Weights of a small GPT-style language model, trained from scratch on English Wikipedia: MLP 1280 GELU, a variant of Muon for these matrices.
Each number is 500 + 50 x the weight over its row's rms, rounded and kept within 0 to 999. Layers, rows and columns count from 0. Numbers have three digits each. The size before them is the row's rms in percent of the matrix's.

# up: layer 2 MLP up, 1280x320, rms 0.125, rows 798-840, columns 0-159
# down: layer 2 MLP down (transposed), 1280x320, rms 0.117, rows 798-839, columns 0-159
up798 099:485592450419539467541447529569469543498475425532507527509521557505435389536559566486515543464477471496423461466610514529459574512519549521526502478398553572514478470568433518441595429552468427603472483502495546521539473424454453494436515510424406449516475463503599492525465417475578405499524416413474524601458441515584506542508417446402477451432570484451517441501423462452516569509375515554494549460469388446510511432537482553549568522468524568506458467500546397416559472487533540
down798 097:452465429608479537500514507491427461453487470384463487486532485560533554442487447489531563418460512567515547493460537441596424547488507456445489490634476468500545505497443572462462546494552599519395527508529459549501518559484512556486553486487604546556499570444465492510551438523511510448547456599455622515503520480455551470490472550448534495558469502465378529456499516467505389466623488393488483500477594593548553537486541451476509509485531456521430440471466546524450442476541515
up799 101:458471468427494508519477495577528480556447477520499436468389486454506518556611495559452463508487454512417457487430589583516505517481475493500499572479569468406498440435513577524464515568400379515552533439549454479479495521483473490474470391479504479494418574465446464454518449477496513479471571527508552559528473489479474570462478617487569543516563491508496511513539513571440548514591557539440495507492568531466539457475557549448454420588415481582529586485508569470540537530519465
down799 099:538517514528498471484473586551515355537486518519439382492588452515465529487500517509562564553466396496552457495462464504469489413490555528545451525473515528456578547515547442486513561561526523520550482524432562386425560380511451449466501477441526526565513501532555658523432562586443520598553498548408471522535521494502466489504495447526552628451452425517442548541480470465553444515363433474444486544508466491548507499486537526525523473479547525508593519473480592516513512475517490
up800 099:613446514650596532496422528530520449505486548519520505478488483521537451379571517528545522509554418501432427487538471512487456487499458467531415489456521570532435492537556521487492463540488539483502614550570508452427515516403516375520452549556616436535426434542485540462469450414431442561520508576592533537494566493489518431553449494425513474525513499519467454536382483434514586520633583457515546493511501463497500458451390478529443517517469558514451465490487511467573410494478505
down800 100:411535512364456485431601531490482528516508526512486469503518492462437493565446482449485457473517501510543573482416502483470587471488466517496589583499493405433527491517447520493496556445580520486483348483461469541515471481633533587431583467458383496438597588468474503560515542596588552501487445429375460465521466530487459535512564545603516492494581420464516555448558560551560485526429466578492486501499476529513477580558586518454523482430540430452551540492521451535470539510564467
up801 103:529478492473434460554511579506506509470461466575422495549435534530408501531470539459527603476363564475487484533521475491488576471529475556480494448585489563588533555448531513585505446528486542477579557469504519575458405475480478463510493542455483528519492566626488498498511542456517496478481515503541559381510421443508470555505544590486450478477398405533473479613568461434517552508519582511512531478470559534460585590528554461503565501465638470472441465453452529507530426551518509
down801 104:616491478415510491478587477567522565536552552433618543548433504449448495536596456509547461535514570442460488495430524392468444467448537481461483421439511457528480633484522531522463466438509486492513520510496463510383555526443551411516461532571492463547410517417621492427499449533461513453455469557536572554492532477487606476503566568478436487505530444450459571460546471539540399499507458514507445444577588529535410520516495541490505480547521461510556572463486538431576555339443489
up802 100:518504451507518528503571472457440445515502456485539486527386450539446561447435480524469609553516493502548462403506506569486401484562444410473541558463486431493537494524627501383574471423430444492476529447490504492563596475513522421534498506540516476500486598514492556546404483405456563445466475507406578564466505417496547455564503536495533467535490425529511582524507463494531587477533467495537459483410471547492497498556446483627503496538552427518528485518531493433588504503473531
down802 103:518510489536447478482446496462563531522581491457509521372471565501437478491541605459456504461469554469447515446508528581570518515549554570367482381504547491431558535551457529576533543548529481447450541485562488498521496465505512540510506490486407535435556476483511561395472495584593469416450646425458498499546481522579531540421534483459563516371486467490507443496483499482481531512552477473543434580428541496606471522471559534409475407459550547483505588499552458407401507479506446
up803 098:547535553493523446532492516496414471524460452618475500470480552486536560528582569584590605475475578536516498396565490466525449580484550546513462479478457525602528445523478507510491523499436514496452592562546475481482437517529538458515498457561527475542420484499414496500503426550543498528500569520439554563543470559579558545462582505485480552495561480479491432429442471458454412493566350535421491512521565521522449519576478515466492517552529539426439496553523505527493531470584491
down803 097:480493485552547511524528489575626544425523470445516433552489395466501524558491404430427476479504447414520453609528516518388501498522467438499496528489552481447446565507447435490482491459576551538542445518416491415512522483439497551469424502516571524520515531578588534507436578454438475520465387570530474398515546501448472467492404449527492533535475468545502581529584466518535555483422582553528567449492475489471501475491533493576490486479446442578463485472449440461477473496432538
up804 101:540396484520464479431518540410527545598548482512497498439523498524477565402427479459484491595529524460424509469451442442437558437459491431470537513467481427492537560485436523512508573419467442503526468575553435533500439479555576484584502510499534577526525463469450504426450448539417599492597499468524518469434531509517515581514508487430460557544482405550494583511512463470534468503583485483498568483528500525541574534497373481477582440438545460438548489476431509518480541463518440
down804 095:490610527502559525547562515582437488459543517389494592516412488508511515528549523609540507410425410634545503488570550527590489511550487518527516508461487478551476474615487509525443471555488407444512535436467534417506523559498486488484611535454516534455464533575522527616578501513649462506440509537492508529459501420494505450624411473591537533477507576444519452472480510537427493570459455519570534469442492563551497520511600433579490553506508508494483547478558508475452484413507549
up805 100:564497494515519465462522505475518392560397509456472471618516454503422466468483544503457491522567513435488479423446538512453463497470497450522458479431484610471372458454576478454558463422571427521484629480480508585502515512458512555538493482468413596425529520574497607546570411478436461582480434451474461628496473440529449495575487466479528583498452525427508454530461554519500511491548493513426538468433495546565443573432494499496426489550625543509412431441575419546555496566498505
down805 102:474482603414550569512441476533476584490516548499525539484504548505488546544505516494558558525515499522473485500476480524549499525488534496490475518495467489488529497495433558523513495571397494531521484493453569522468499426476489461515510481519512504440457424473516356534537508541513549373584411389505478351525507550467591486436452542436481586509480579481565458528528431436463573487508509533581576489574470478384515500494560519539468516468493573487591569416398576534527567498490556
up806 106:435522487475385482545501557421495438496473466475428517495538486469503470466435510518472553512512474526446448539542458389449477576555490476569443590488446579491539570476592457509514492529501517550475551488501474511582419534555398469547481492486514478511489567617519458490484497504461503472444565484639514546568558488518472515493579554524461540576452597514510440588464483511509416587554551426496517477473432493466509489418540547625568511483585442468548503466448444465533488501558533
down806 105:425486461539526567530467513472420520501502465538462350488558477537442500466513545476588447562509453631460426510529459482580404429529441429503494496464568520530570545415432457548505471487532542515549530528532454447466534457445386511510466484497420478565461516611554536536499518483479556388487528337484534494385509532539439537562505371503491537418578435561464490559553503433498439431489488530452499445422527591360480517480531523430534467504579499510512388568542563510530507516486505
up807 108:465424572521503523486453523508502474521565526462447493471494469523516559507510478561463543511560464453489464562536583462434518473486474516535516480493463447481547519542530387491514578559531542468492495476566415531461453510508536477532520529521470526485533509470462502362461468578457485501479478448388496559487446408512510421430593508507505381487617495575511586468475474557471469445517431567571538544492478430549419462598455483512438367415456454492570462461510564418513519498462498
down807 102:540441534569501463521486543429585461472462516535448543476473482530452533425480535526544467461454496486499516461455589466468532499519528436561453484576565450393452511525490538506517634576488524535442481518515536538514410517394540563591464427564437474468558515492507546608531583479514502475442479523460492503503457405521472589450599441474521361475505383532497469485538424559482531461519514558493519555572487414511437445498506539456470471542559519527485522438517510493544521578555421
up808 097:442508439523519551518500416552457454527459535466579410479508497500511461495519574517486518527530517484511483464570512429469525509508519495507546479418516494435499497514500534461455525513597404537536516488541502517491485480521532529524529431401486423408435369435481511494544610455507452479415502460460513483433509439469499456561495421505514487535490551533553467548512450554518519514521532514563469508532577485448541542493395579631378598527483571587478540534469555554557440491491491
down808 101:393517480573436407517508476426504556454528428583427513534473511397549471479439543492498478638483476447472512486406562452523538489547484573464525575575472523561563490425500430634467467450519557528485515575533495444511462426477526521512474523544544473595431518527620535504497395425488493486489510551451486475539459588389431436434473445539473508474460352501549508457550464474521515469477492425475507571520449485514544446454574499356479496549480471503426538492606432553581534481427488
up809 098:446455456577526546520557477491514468422472492551455547461505496594531422591423469484536461468501507455466477511502514435471308488498474523489497517475452449375578450474483515483531482486488468549463441520556428560513588547522556481477435482418429579607528462577526507436491422431534480510556506511477497497496499532423458525543466511538459494436541506567472478520479458453567528587462433504516539440514423534458440444575490536564570473537533492490505625471573498448429493578452448
down809 093:558520605510578415627476548516439513479501503567501503540428439482481552492574502528476510467467493552523511505477456574424501507456537503460537460497575568572446589489582448528511451539465569418554456459435579497462466453549460571484506519589504458476562552518419520543526532470542448539428464421464527415523434503506559386456488551506532524471520459517515471519513497557476531504499534535515601481520543491513473490395519469476471549453469449478466504552400443553520513415488538
up810 101:448507507499513409478533401498532484535468562550465532571547606497435386477503500425448541508483429481540537391542475416536558472493540509498531489529461500444515430410548576467487534492500419489574510570484490545549454583508533550440526520555471424555554490454494544362440574520506491485475470583503571538570461497454418572553589491497503444482588439481464453441502434528514403549609459511587445512546453398569499468508426511486524531517511531536554618544560529509435557623481436
down810 102:521548473478451483464540445513487546367404515535455450546535473550478455480445484514507480456421480509537504563519516495404472507460490530505409464515539456541400506548521498417389558547488480625543473483578552536523403423517568507393449516478403515568550588561498558460579502499569482548512493562509562475498532479494545475526503444524497548485508528492508603455559503555517569465471415530578459468449449521494478510473530473483565510455576425514366545509490410481462550513488493
up811 106:492521498426536475564483596455486576495434510527390469524477530498548523498467485480448431486511499530486553449548494473505601515521491548518507493524484488522535561471552503516629466471452426517432518391578476483448473536597444495481473546417516469534492574460459513544518554451500588475425467523564399549440565481455489529507547476475549507578483449508509561399492546470449444343452442542448495461426546558402495467586545452438507543483417457467584478567686490473535517531461492
down811 108:528562445416472591425408495530448475426433602558466611474526537420522432551503494528534470476583422476431448587439559519426569472382532559457486401427547424520491496524453369475508545489446514485474542481499459545515528475561493490449483424522496530451577494408554454520479550554481548470443531473487442512494528450453498487580559496573478557509494471574495507478386539533550514438462418491457511489545498501566498565439529536518539456459526536457470446441550487505555447403574541
up812 097:464555424517534578396563473601505513541556448517550420479523558491649455485578476559443474525469496490487508533422493498526517487490548500543475474548505506533435453584438445536477481468459474527545454488522547533495421508383577547477551508475555410545474566506454557463491467496494508516447462538522523500432466510499501470454477464509503459549422596526445478527579517387552543447457543555547470526484547505522559476471391510573468455559513442504494522537454520454589400421508524
down812 094:533435496506434513625520510512460463464456586522394562605395563538446563523482490459508445532490443509526522446430469501429428497487474502449506488440472450436490627451457525514479540530498512538477500502493496473575622498544486419496538517493522503494578466483538529528498427534504461418509551374513451493515499599452485595534531517559495533529503483516525533524421447499391509579536500500494557479547438445509493473426566480526488573528511505546444489534578426486474516582574523
up813 105:496460483438492480426496523464545490459464466411535573545524543482555497455502440579414496464487540435452466546485568529479504500414535522562498508563412587519433545573499470517483417493445568483484477512574503576519468585434452581497457510571474461433509522497486499475508437572470561587483447591541356518538457436414521567476434535454490489432529592531526548464449496523450464534510411428512511566503519457576492516454532492565490443569574585463447534509563486591512487508431544
down813 107:558482521588551529547513485476492444563527434517569421545475504415483429556535542530579431558452603472489526494461411477592468505490570456509450519515452476554546463427443517512558511448550467504422515541427581458486533405604508541421483562510532451510416443474466450510535447539582476534450496465531567448468487658431412492499588525558453396573447443420420534572564490497575545428442520522380480473464442414494481515485408538539530475543521535499515478456523508448493492505505519
up814 101:496472407498571547471564457541525481438513444502462592517372499536472607505436404469449535493439521473519538436457458487477356484480461515452527514487534528382497451553514461504483531527494366502525539450515473509484461521467556473467556492517494515433511610541536482572645494459494567581482416491549493561507503462473450487497577584457439457414528503524521514435488466468521485511496489556563542480481426520532556373426570472491497485554502419567505500486594478473506594543460445
down814 103:521556546519441431449480459441429589499414448486439452552652588490542512451462563557562517547554443489512482499552496521473471432517474348506433384508555494547502562524441496562506483468449559498465395462532507504522524624583485531523470545459432485544492440429490393541370508581496506473517554516441547426559484509497554504535539473481499523501415474419482531499522508495533547498472509494589499458597495488484519486555506530467498460465547555412615456516442494463557478501566547
up815 102:473545426472542434455523490478467597513442542481492569500426479547487525585556475559601465515523379440397542518590484519466475483521497507569487458446494424480509506438497424640490453423495452492513570470547542455483484471555482442473563497598456497603500529512539524431495460461433550543439518572576467450505396602516535536501528524510486470475531372464479497467508453542542531435523449503553540552485541607542513622508507507521521568513492520428531505506507517514454499607560554
down815 100:519536540528469576477514576503440400486494526479494495557460470483464486528527550417476484333455510611612447535492419485471501536495465455457472478507465492466563467432549537467548490551424536563527420505529584464446554526505478554562431450488548540468458530516491581500534520459547525414416410555449467559574627435574497525516448468476522503492548567531459637399458512440513476528473572511543448509456445437443521477478484495566465374511463500576519516454547396523449414521551544
up816 105:544563496526607543482432476457490541509534583432470616451527467541514521481514524477493547450543453527386466480468459469501505513439427473558533555551516497567445480476554459492491528509485476428465543506585417512559519543577541465593557497520456418420560544458481624496536553614488476575471501500471505474446577536492509377390451518574407440501532520477501524511498437533490478455477434356551460541501582549538427611487512504540456530521549418442497358444570533529609457504578544
down816 100:539551538536475499445530539535521486565489478549499446434400557436594491458452615495442573441517418485514515489457545546512382409480537512542520589500518474462543549563460554426507509521459574437516495463590535561614504453533475476428533424458463491531552475598422589562461427593541486436449486496513488487536566550553531453472555532561432603417577562517490522502467522492466456528561573500650522473498439431505480472561545488499536436558429534482536501492481501572366448531479430
up817 106:564400504490469540488502537504494534511465543568557454453454561528515537443464571479486567522522497582515493469584442492529478550535373467524559514500568351487519487443500504487551446559502478514513540463607448575454525505582412536569551484501434582485465451523440538601505598466559534478536464572561482514637471550459534460512432483484517481487550457515440574544586394442497514391638571455532520445551437541419402455524507504495465436510529439517452454483398492535508446522559624
down817 107:434476475478395573551459597542522487530502510422434509463503559445465457549427483471447470428481479540428449583464485491475521508421459503520431542434449473580406483499435401492571419393472512526547563532490571588554496545444547521459529470488540473466643513543513471586558467549533474429478428470479480441399444513463502493476442509559565478465421487447473489512459493496444562528565432450531545546496518486575446507477504483524517514360545541514570443488521624447532522604431439
up818 097:520564485502381621555349567459475557477466496487580492491439510550541462509489458611433479518475458505470555498536455505479539485509547504604486515478469525546479502492484596543403518476450515464531553505511517475451513488426507429470458522508476462440468458470528483552541493517604537514476496483594549421508508540520603588460501560553430554409419502480504515458596476514483478550452449558479503541607593523377465509487587406449464490448491534448454507474530449494473513432496419
down818 106:489652568562487474547512484502506518501479488597558618523532442502512489512468556436499435556566539490532573503398486450400456558482431581538547515426405477409435474446574444453540554415509440532616471497437479481507474455540527489519483525473430475383561530571566503538523364429512544438497576486514477552442547467415452512448515555448408491455506482492536585524526498546454426470533501434532515506541473467501468499545502427453522528558557482474461478495483541540572526484534453
up819 102:532525548450504455480482461512428478529393560528415502484541470509536423549493526497481524469558552507497511450550478612446418520463481458551387517508487474515654454514493510508469490526438362527571482470509518387503502569529530526466473540498546527508464448489498457531537406400490493475633487521440588403567486456606551518406480493459616459490405438565545461495497540468463486506441495511461458543528449559550473495508434547505551529439579461486488430560538445501533508470489585
down819 097:491489538534517568563560451522571422467585512517567583498411508500543515415585546506479546523466484519466498516472527477507512417496493557472558426476460552506420481573557517501472567497467565462502470491528507566490406404466508457576513505481458517458571495445517551458541577532456425491435449532449396602419532558490443493499508510522460575540637594410520506523466510490452577480484419555557521471459469487496486479496573510480521462570491554462531643419512515493482490538468503
up820 097:581500542486483371481549483615487475552439474517574511491511531522495436516546394593510443514495492538466454560557464555448460355476503543564458538490555541535461596376478552408630484524487546469379525497457515447561466561481509482457527418500472562492478467466570596456550392463519544463488480452440545435448459583468504462524459426546468512424493533533469579521490518363495499493462513496497550495510460592463448496509446527544462433511510483630559505548422597624508429536474395
down820 103:495586476520442531496497487439421509532496579476522437417507586502526433492549524550625426407478517537608476533502535552535494458577506426449509444522524523537468541470497388438431513590550503531599499538503626425458562570450472486455455504472446501564476568492563506443502522573497404608517432489463443471535431446372544565490444461546478529515549534481526521510474514419511499506533499460518520552414492572443512499481504489521448504506472524508565551447468422564551478476438424
up821 101:492484604467492419552571543558524481461443437457566545538491486547552553443480459503510450433432477481543378497491554421565457486469367531610578528472456507509479373605511474519470551563456488499524479535487527462591552519503464481592588552528442502548458556475556597455508516463511507526506506441492459508538475567563553502493450568471430432532568392488534574484494472540437508520454411532579481578486532397494488521449511459527474546427488536485460477519460500543506525540569554
down821 102:509553595441493525574489508509426449568473448533499496569489559427579520471442544543518557516545547581542547428494501553543499545471603550494460407486546481506504544467508548476544422524459467463499474418540503545481392460463411540418470323461585538409599499576473434436459461570550466503504549482483485482484425364509536524522462483443468551480414569465498541491477476398580452390502546556461480565469449583528415493512514514492592431600481526551564464467548493567489538525485540
up822 102:469486585499524527558455493584462525424492524529470439480434451511486471561507514512454541442463410518539560511528495429589499495495424562526510457484487545422608487494477498462515471563522616384440558530555580523497454573519544524467415537566471493436543401549487585519582431467538556473508472547406458506493557419526510512498519534530493461580566461525529516365546534466502503470418554480498507409517541531468594554539478510477555462502527471534528450567436507578513584485436502
down822 096:484526480471565455466515470432544511407401528536520525517593515480483536585491511596459519492540472543542454528517520529454474571462498529424544552513433432518448553435589562560503546443507517490546476518492537510566399443532509474446461569469567496486426568519567535574467469539571444576596410522522586488468556472445495492467474488508516577534518505556506376540535490457557457577543489459471517566529579547463502417553574426464549566553555461479411502437479546457523548458530612
up823 105:550512441503510514420484435514625506442487519512533498518493471421475467539641462563409502405533526431444443504418492417501501508498468486477639460515456552519494556511452515463497499435542631543468515498495491502554562593527508515445474473499515408590562497521467505452505463487465597466481516519573535408561421510507531578528414596456472506540501479460432563458494510542490479382528518576474403465447508482534508517430530524447560444515498465492478471417485603485483549526467535
down823 110:514593511499523495468532495477513390491562545386569465523511465574567441436486509582431490534417483495511533470409477488473548488470483528493523494385534591520481532469461508508579577548540548462420464426472512443560505555384471558506469530562473450594465494523590524507588446585523517490405451472476434398451469496513602580499499481505545582484508445476505509455552447389508462562429563535518527458485513422506500538508481384454554529532541495462553508461536536470485589630460545
up824 105:468542489482504518468532482535466498488530467488405548524444439443432529536495507460490520458567501510546438525511493574479347511464564556445468480488519496488526501516541513429514486482539546498479377455475433445518453543410509527374503540479490545486459518507488461470420514518424512562533546479524458484579491486434554462454572507429520539561492423482421488484528578595461490435491541565597502529528472532513421575449517484505531511496499491468483515536470414469535503518582591
down824 095:478473481515442468510443503555507510530387530517517471414556516532503499422522516480519536603487475483502566498537514468499605431561463464525557518500487518508482492481443484514511536500460484478598600534523611505462553487637543539547560451529445478435559546554489516509570505489477553487482426554472483433464448462543502506549419482556500492406513574570491550569502417512544536574450428408442503451481551467453549480498482477477506464443479481435365500498503540492493465409444487
up825 107:506529427549526475481551497471476516566371547555477564482498450526407544493451475444491443422534453556503503520577617517560539482487501635600461550516534517445567546498534484543447480476560461512544543497573517518546513437565465429525478499532514553527545464462492455501443615528445502516413393481501530545554539526528610466443481483517552454474522513456539508455513433458533503442512562507317439524484480525447533428545425453528528598429517519488493607523469565479551513508484536
down825 105:428456508564518474430433578539511502494575526431558394531541474553540446504557504456456502452459541466485467474470535478543536642537496484538434532519455539581490462536506484511504606601458474520472498543476473460495496439531417513466404537516507504386440563528524598523500441552436424504596489424522476512514532498589406527469440467472480488478543478572477556474498471465428473496549537544519590534485538533535492568468501570542488478552522514553535485555409463475505509535658486
up826 099:523488473435437470382378379497444513608440443484539434596445456528463386447598501563447443506509486575419546462450442469537589498520513475536472496485446516500482458483592512553397546424496536508433502549457584528490633532494623521476514512502368495501611542576439506467525403499520539485532476543551505501489518439518554500592587525426517516495478544625495468468423502604614539400582497464389490480491475462509517480454362454464482472566513484541364417538498554528470546486486493
down826 103:570614456548495474567524577520481426453480522533542427540437491450612501509419553496532556527540462549453466493488511467496483593508424479472441400459655529518498473488520433426518468439488514453567448445507487445522439565528515591437469398472558615498462498502480423489573576530497477549492460539496513510480482450503541588421503557523390482585483516498579457491497497546479390513518430471457445447431468450438530513465513570529464487476528513460557494463414565469506513523477523
up827 111:450465448515494467596544474567463491537469434389539487623413557538537461453496571495409445510518473458453560376596456486499554484488482376512483599421516543544489453552495528576599527460502459485475480479534567509503492567569528564521561512480497554502526468448548450525454499556457532555526530481505596445432500496492505539389510548603498495538470412540476431553474526513345461504504472431506455476552452557530517436469493429439482526420502557550485395475433467502494557543569505
down827 107:471369478535500527505592454462467513526538472526519514459517439439558507433457495594523595477558556440447505531524520493418543515398424552546442520499633493432538595513612463545366479459511517546480510528489458472529483469596547424501464442521494515516511495504451589432463474579527413498495567497539526513497536440397492526465497533515538509638537512463503549489461534461515462522427539510532540497513580527502458441512471531546435569482543551543398544508574499502494543451494495
up828 094:458523532478532473454531521506430559450555564529488534494500505508481487527484457490559519465473467514455469400452447407643436435547530487519536531436541472491534552533398543454591539492532456498620545442395423490502481474584495552434554466574422544533619534491423552594441514503502502481488502398536516488464454445543526544535534526374515472555583476589486509441502537558541514410619558601457453468549446473464435471497481459419572508490526472518491548524525441430466504479522510
down828 095:456498472552507455579513440482533508529477464369484553528554384440399464499611486637607489458570543579401510471491533461478522458463496570588467490495465417492560547545434398465482515505448395433588541532583534475513518548483497581545425473517503580505448529482467517494508529585529477551379529537490501518521495562539469521473478486404502388370517584484464505479451493485467480489544515569534509583535575445538501484560445450608519430497448529428478583517603516510425516568421524
up829 097:519547543531489476484593410649468494533442510605429562542440614484532475605477503428513495473433555497488547439539474468484484477446551506543498463477507512520578502492490525540548598582523447504501525488460533464604412501594519479482513494477495589528473538483578460411579425519552558527426522533514466518515383579590545459425527538474569435460500454491486468522486513432436476484492506493416489468469493464543536501488496490481540461475548520514440612405514574464444468548458588
down829 095:482429519538469530506464599447505512469534480445555425395516345599496547417589491553557446501526484477470354561472455499506459493551423496478488574552465481465409378486535483478488412488492618484500465499523449620433595572472495516517502498535527445467510446484449530542444541522343520402538455445470505572470545465463420514564517458518488549478534586491470554494450485467543494529502438531513501518501508495450478409467502510512507489479473542448497465526523427511505521536606486
up830 100:491477559505491496553497493514473630461499568542439514543528468533496385510517497398553508591506573524406559498466506443510419510492471396522461492478546494430466447514477520509636541505435481524519495520559547467551480493557542601513504488484531486519511495560429408470446581513531508516517581549503529435559486532504476477474576465539423568494537503501510467485487535458446634501424572394475538487479541522444478541495370476498539528464622463412518448553424509567603528523452549
down830 099:469532476616540544542510567455488458519419468535596457546548507619528554434490491536518551495448513486497365448420442509521515530433489552573455512596494582570582506446513494508556453542416467518415533559541484543473407518525471510492501509534487531630495532497439504489526467466493550456573544518495536399428498530494420434493481346490535419573431442572507426567546485528516478466461494506470452547537477472546517460463466337493563491463498361507584502566513491528524498517518504
up831 106:536528483517510471518481493324523461422470468515584528550499561455552511460515489568439441512474441591545573440555488417480575549502612536581469462522465457437514541474492565445540552477539541440498530564509522534500448464582525486476494391598531512488524460585473536447466534493491548444464427463501502442470545555472507592473458480487521562494504370520514511530498483508436475419458465428482525498439605583509544415457515594583548415488455495522428531417521512528448546483481531
down831 101:445601472450505482469559505508520545485465512456516511442594562529541515470493449571488535432563480459523556568593543486403531488479519477585463452519421492538476473549498579503514494478523520460539518482562528452583460477541534526500538468537571553472467508495523448536534513521471556585567452582522511418518473584498443510445590486429459572423558498513493518548455528471415552516438459489399510468401519552511507428476520492502650556549415424422410553470447537483524502513439465
up832 096:462525522506546528471484513590499525465470440478448462535463359536492523484511521467480532570516544485537417465529437500492531469431553581467625561548520528462455434538533552447562446468501581443542570528529533504484514480461493415563533555460476543444570502595578421525631388454511466573471470400476494543490500571524520477593504472538463489471462501454477549410509507533633545552510513512518498489511578588568510432468384363377439490456463491552402487560571562480547540622448425
down832 102:519407485521559562539588446510476474460508513583563416552553549446459441533586547485473435466507543506499483556520538500497494487540546448553552493678530437448436564470494445511445523526572489422437449582501467522441492568568586492502429513561498503427383517486521477407402473452531537394543503478513470522410482412472428528503500459482512515516456504483470499528524494422468461502521517517488517566459473462469482576478462458575450543545421550471583475551459528479408491438463531
up833 097:471507488508452565448480655456604460519509511538532553559430479457467486519487459511482542545621552509391499556524507577453483519507489558592519527507420403484489563485441475482506494511517500429435531436479522572481488418464493375469553514472433516504500542480442478520515451507562430454586421484509462551547526591519557601519484505469421498514377493460481455528416451376539470497567487461512504516531470587407548540504432429561516549440446531500481547550524484487516506433495467
down833 094:452574524557417436526578488483472485402518485491550453472409398507462533547544530525466499401478516403487548485465563468534557504489501550405534523403503566552602414489574519564624475559406489533508453550484481522455474472417429452552408516553481490489519411581542482521511494536499504460529423571465599496518523470486541457491508386495496449558518539498471582515556454536475468530552556474444511572535556518526472479478491531460605578545582453489389508476592625513499434536525438
up834 103:495513586508341507491544482577596479473545492514488482528417502535540578521432433531539538500533512525509448492555487470440548475579554493585608440573503504404478517482459428446463439499522570412564538549486490408559576503477515627487510515403507481544485559515557545476576460442471462496522538545481459397550452619508553500562531535511534524503542500502382459542431425454508526521460440573433456520512548498550435503411455514467414530420552474433445518453458513493494434576551572
down834 108:500454534494541466464481510531384420465466471571550487479407526588510462488594500422537463603505518402487546356487547435522529542475434483429513522419573502550602533459524506469464538524583498572546477522524463439472513528466604482495532571485455491452489435504569512493443492403479516447557482581488593516475484573555456531534479518450504456479526433526448535490508529497505518517454507475492588463501485471460489530542504529473487478464463451551612419516505512634494435418496551
up835 098:525550482532439540535528546557532579440489568369448544473446447511471413472471527424610475487487486618427606521574561513480543467451535554443535572559541443515356577619424490599610514514471577438507457583496493470518479459636418571476475495489547548475417466557542546447522468495541544514484515436507511487440425485490564441458501463428420410445468381517444588561483642491527530533526457499529492489550502509513586508559555578482499471523499507520511380427551454466472450481480517
down835 102:541506493544554431483474402558492391554587521572531413618493500463498466506524481524452533457538480425610483564523464482509519547522520478493446443541572574570523486367564414440507470408514500550561477484499589503450492527471583464566551490414494563473485490483470524480529521499516515543522410496475512503447501524555469505467470517442604514595515616546483464487501399462462520483472458546567546481515471512478490489479444558538523467552515476526576577521430517458477484510491509
up836 103:503553557427472444565529495548463529470546612534537547499518567537458568499593463491480552402549480466488488433404528489473502553466508502478509510457488419452480522537466565510443477511595508498569550461472482516590524495528541565460514448448499438507516539543520415595501393498403469440508433453563511426406565472459538512460445475437502524550453390547478502436473448534512446566489570578514484543518525498532495557515475487522457506580517509498487508535452464420544491502474484
down836 090:520466403607511493482507480383526463484496380498466472466496452526520422541473524481583429589444509501497502531483446519517480524536454552487475517546545567559535531482564482462583494489428520567423480560510544529435517476473458398559505506494488613528512466472470528388505528478551543554508528571497473506535440493496458494534497540540567439407520632434541425505432528458449536428515496473503513467482469494490565409567602553396518497474518479452482486494544523523346543461462531
up837 096:571540532486548522567544559539516522508475434492514448410463551504510410440411552505476517530569471561500558555478522548559563485470486549525524552443551580452435520496499503459500374495530511581453606435485503437477418499491477460490500488579546587468518510511536505438526537450530468477554399404497547526561573530463443549478489557486465591471443532454498557485417544473481550561476499520471497374442491635565524507578507470555523484472483426418511482518418528571404481464566461
down837 104:418482548526548429509527538542503473545444445553524514539465459452525536534460547496489458480512373517517285406517377446530475487628499576484489483537487414460541472521532464508502567529431513430536429574498455443505441540563532535503425574473497516551531455464423558513504568470463483544406464487468386435439465474484574515477506479515500459582584426519529417452603527547499507464491508496509441543450596399469421495480440468482545512581569519617504580579541497526509543522551535
up838 101:421544412548471540522530601541573441489489472530478478530538502513490441517536475547454524500491537428474383507568462509517407537448531474488504432496466509470480416587440500435488515485597492484371486498542481464509550513523567459477560492460472382530533472493521422464552522468478536467517567616514522563571502513512561602500409426496516384495452437487578483581609577517536406487463529460545566441463449514466541522417513462567533484500523524537492487538525525503473433570607574
down838 104:531550568530482479471530468532472459573535472424526503481521526459510528441492453510479543553514521461458432370522517514458548440524465413504461525526434507560464555481536490558564420409474547571493586606499565532472536470452428460539533555521479463481536513371460545502531506462454479571432463447462558494486366580527508525458482462614534525494468525510550478520476442473497588447491467473497423476647426486481444448482440544449439453544542502536441501473426457485592513438529503
up839 096:462592586527476466525484510558510533548515505484516532406524592480558493544414515403499477463554506487447491460475482510595510477447456565395573520441491540494559478491516545477574633435557443518426589526514440490542543428576516508538408507530449497534528533530364469573455548488485520480447444496505477527510576567528548527619488512366444454368535568480499496428533464497527547491529528534493558511559518490559470524478538498492526530589480388465476430472433506593499468549462431
down839 094:392456504470425465513460523500504517496501600441512547494496421435472581451511463492454479525484479513551452513431455475501493561543489582577464550507495484602447495528506465466529487541462574542488552575453539542487492561453514463485530510454447362504492439543508544527424556513492522588372501524536499497501505573514599504491549538507537484507444450480574483612476584523475418500464474511532512483510581496583409474437540491488544470401475503573385551506460428600488416495488442
up840 102:409503473449494563562500465499415514486467476527511488560389494588475620486463509475543479504560561508567486427563471535548512509505516552381537559484460410486543608488454611463524460479421527506444452442484538555585432449519410585435546475505399393452541498421512495461543543538524536393441462586450442540485508484430440525421437516557405464505489571468591510530473572542417509434358624528496518469540507527484579579519587494528445483433447455510518528475432498604480386450521482